Weights of a small GPT-style language model, trained from scratch on English Wikipedia.
Size: width 160, 5 heads of 32, vocabulary 32000, 8.21M parameters.
Architecture: tied embeddings, capped logits.
Training: a variant of Adam for these matrices, 530M tokens, 8094 steps.
Each number is 128 + 32 x the weight over its row's rms, rounded and kept within 0 to 255. Layers, rows and columns count from 0. Numbers have three digits each. The size before them is the row's rms in percent of the matrix's.

# layer 6 MLP up, 320x160, rms 0.17, rows 237-248, columns 0-79
095:138151099114154106104073144083155170093120179153156149118129164176150167114164144085079087116191179155108152119118144097124152106164129135159172172084112110132148110132106166137155109185166145129134207162137143146124116111112152065163145139
095:128126148195133151093118172116105114147145121080182176083140133144132103116105147080148120092124084128108137123136127143115148076143066108157153112125113140132200152180084137044089131087134163138157136146120107125161131090165117144132063152
099:070121061143126097097149154114120128187156177111161140129126160101121138100176131124113107098110131086102172147123142113106136117118117055101119100115203153144141070129096138129123132160144187160121169127187135141165161130133081139116120142
087:141199122165180155116170122078163167127131108179117081086164156143115089112115110104086108113101095158167133066044102131168133150146131106137122121106201104168147128125095136129125161170120128107142156125138116143104113085164127090166104110
108:076136150082089108188146114110142172151169116181107163065102155136113134183102185170113182113115134104117108147130100139108096124081140103139106062083104108156148106098168096105145091131124194160065118133111138178098093090167070120164153136
095:108108069149143166143106135129089141134143099134127158136139154115161169158149150075119037117099119110120162108119115192128137090173169130169141108161122123141158123131142096100138119126104053113139116216142077098138150127079129098143116096
091:196109155116067163144162125197128119127137143170111097115164172103086114111134099079065131133100153133111131173104194125129150075197112197120093143101210157116066089105121126093125120117141138137125139115133115168123091082087100128196102159
094:080161147173143129132090098173127117139119142184103118100132157154102093075135158053124134138089180104142090144166064132095161139134135113151159119095181071117077076138181148117150091138201116131159143083106144168136101112128202089157165083
098:140131102138149085118110141087086144129168130092127138189086143166185117089115119146104126097151123133111159150120136135162139178101105154144115137078100130100095106085118193134089072160135177169171219039125133135120087111114077135151127108
091:138130073091154131111129100184126174129181130062099110141153131151141099137092154119170161155151148078149090135211090109145155092138120096140179127126121121141140119135083182118120173152187143114154114091113160111138130157210166177125139088
096:172158153137109117098138089214160110112117148147135175137102122103105182188180120196126171131106131152108155100073142135147136170136150150103103164036138135138065101155084151150127159119077098135112103148138084082126134139125187129110128135
092:105121079080138107116134131141153175120143058104112150128173079126111140107091110076153175163156115134197130090099112124151136115132121128150085096156150106102150173055109079168152134099137179106103124096089158117139163102169133131166160159
# layer 6 MLP down (transposed), 320x160, rms 0.164, rows 237-248, columns 0-79
097:087106126137117093101134088154116146130133104156142150121123101117154161110119126169164158114110116076133172076138147159175120157113110070109168100177187089121133082178142127149136150133131115160094106112091193129109153081118071126184136132
094:092131122103128125156111126143139154106109089134133115164145096142041170154098131091152169095070125142121136172130177106119132163084134111146083116123125115122102180043174119180161169088191131141162170122076161110131174134148140096204119086
100:143150188150160167146099104119128154139175072085132121197134120092100070131071103111129126146153198158117171143135137129118093154102156147128106133092154142165080148109129147093096060144156195153103162156105106145154177107118145124118078154
087:188082101065171112166113117194145149081130103145147195154112132123148180096164124148113163160093129110087122113194130130114109170135137126121149147137120116113149106128134119130153076098085117101146104108111147112088106144078126158105155121
101:114187096111104104187105159134098095132149128106165159097156130124142172195113114094149138141121184122086122128217130131138209111181140158135142123083101132149170079086139153100116154145080134181170110191110122152081121159150173121119199127
097:129128170145122126165143079122121180159145170117132117120129133146110092128116183124136112093178131109118069105079132082130158149152113146108143174118129064108122080166148124116114157156127142111129139105097112148111079120166086115110170150
082:112129100095149112093093126118085105147169190112127196124157071098179145182127143123141177146149124090151086093156088159159119126057125041123130144147076122121143190178137113129141112125092102095116152199131097097112134138123161121093162114
098:152158164163147134169132169089132157068140152054186125136115114136125122142109135176132158140119121131078137160139141119162154061113119103062137149160078160135102158073155106129156095099132129127135147138161123114153128183093154104035138138
101:119159146139139161186104125089137110148138104124163112135135132157064133134098127124146138155118117096086133155102131118101124089176146061130125079147079112143151126154142120127140141055132069068076086123106161159083159118172080160100089155
086:126146181148100141152156173099128106163105105132151122138167137112121126133176135129117158117077063159159113138100136142112127146132134164088126146094130080095151128170157089165153121096101130133155148147158134106134109110088084130164186254
098:110114142104151115138130185072115154173164164117128079096107171164141131107044129065131118152118153119136071121105124121123182117125094109198090184162125125142115117126157103124154125150140178120087108170120067142156123095196117128102138101
089:165100156131139106095112123097111105085132159096154100147128126147109058161111150147117143104123105131120175156105159108109187148119186169118121065093131096113111088162173136086124140110063067115156091124167095157154184157085183164069111099
# layer 6 MLP gate, 320x160, rms 0.158, rows 238-248, columns 0-79
090:110050120161125159145117195084101112127126126152142183112146079105087127154082092078154163124103085153115178090135168144133125160125104090122095135144094114178113133094141127136150151139129122102143162136050105141143143131087148140140079139
098:179144056134084095044158131150131163065181105131154123097117161069083157144157087160141030131143118060191145105107094101208194081120180132114159110149076124135105136100049085114142128177123147135166152129132136130161181142084133135104143084
094:143086079131143128135083141228153109094101069145152179100114157159146122122072113144109125122108151077151098043183098153125147159140118079153160164137153131169109078088120175102123120153129170156094097109100132126113114170115151139135114097
098:107100142169151149064142172059160166098173141133118090122100134181087137084127078101108120106136140177134117148182090148138125121186155169113123153142113144129084187119148136145113149060155153092138127123143143087189147079139074164104125154
100:145109122071106146076114157120155122083135146155177224127188168153141112123104089121135108111130137165168157172136135166127173109145123111113159128064136135137061121092125140088130084095176126098120151109138138095089138111148132132179146118
094:081103102076105091077095091143112082157110155071125098142112109110130160147132132131148129102124143065172089105136091170122084100087113089153115131107094135139140088148141132148085139144107071109121139187119136109138130135128103142142178144
094:080118125104188170123058137086132149144144136145089046114125175126147092116118147134145099184144176112160151143091093134141118117114150146160171166177139145085109134105159124081119146096137106083137166090127067061184151091072164144128131112
106:100145070152061154145140179176044126148130101151131069109231144089126085124127133189147161116064091114157104149133082093117159116087099142117119160124146140135114190163110095083048145138119158126163170077119156164172185128144067161116124120
093:126136189159078126131121169124083129162093089132136144159148121158140094121141136125121137085095106142153083123107114131112109123118125174114126149094140086086098139168133130132195140114143133114171114153146138094155115093070084139159174222
099:102127110123111105219117145180098148123105175141082151067087115160126139124139128155124173212155106165121118122108157117213203108103089084122112132097096092206151158079165179162177129097148190137122130058106102152161118093112113109108147065
091:141121143177146119091080088102131169103091111069129124171156130122157180188118214142136062135201067113098124103124170141159112127105142103170141170145112080155100127114198114077113052153140127120168172124168149176160122127121086101127142150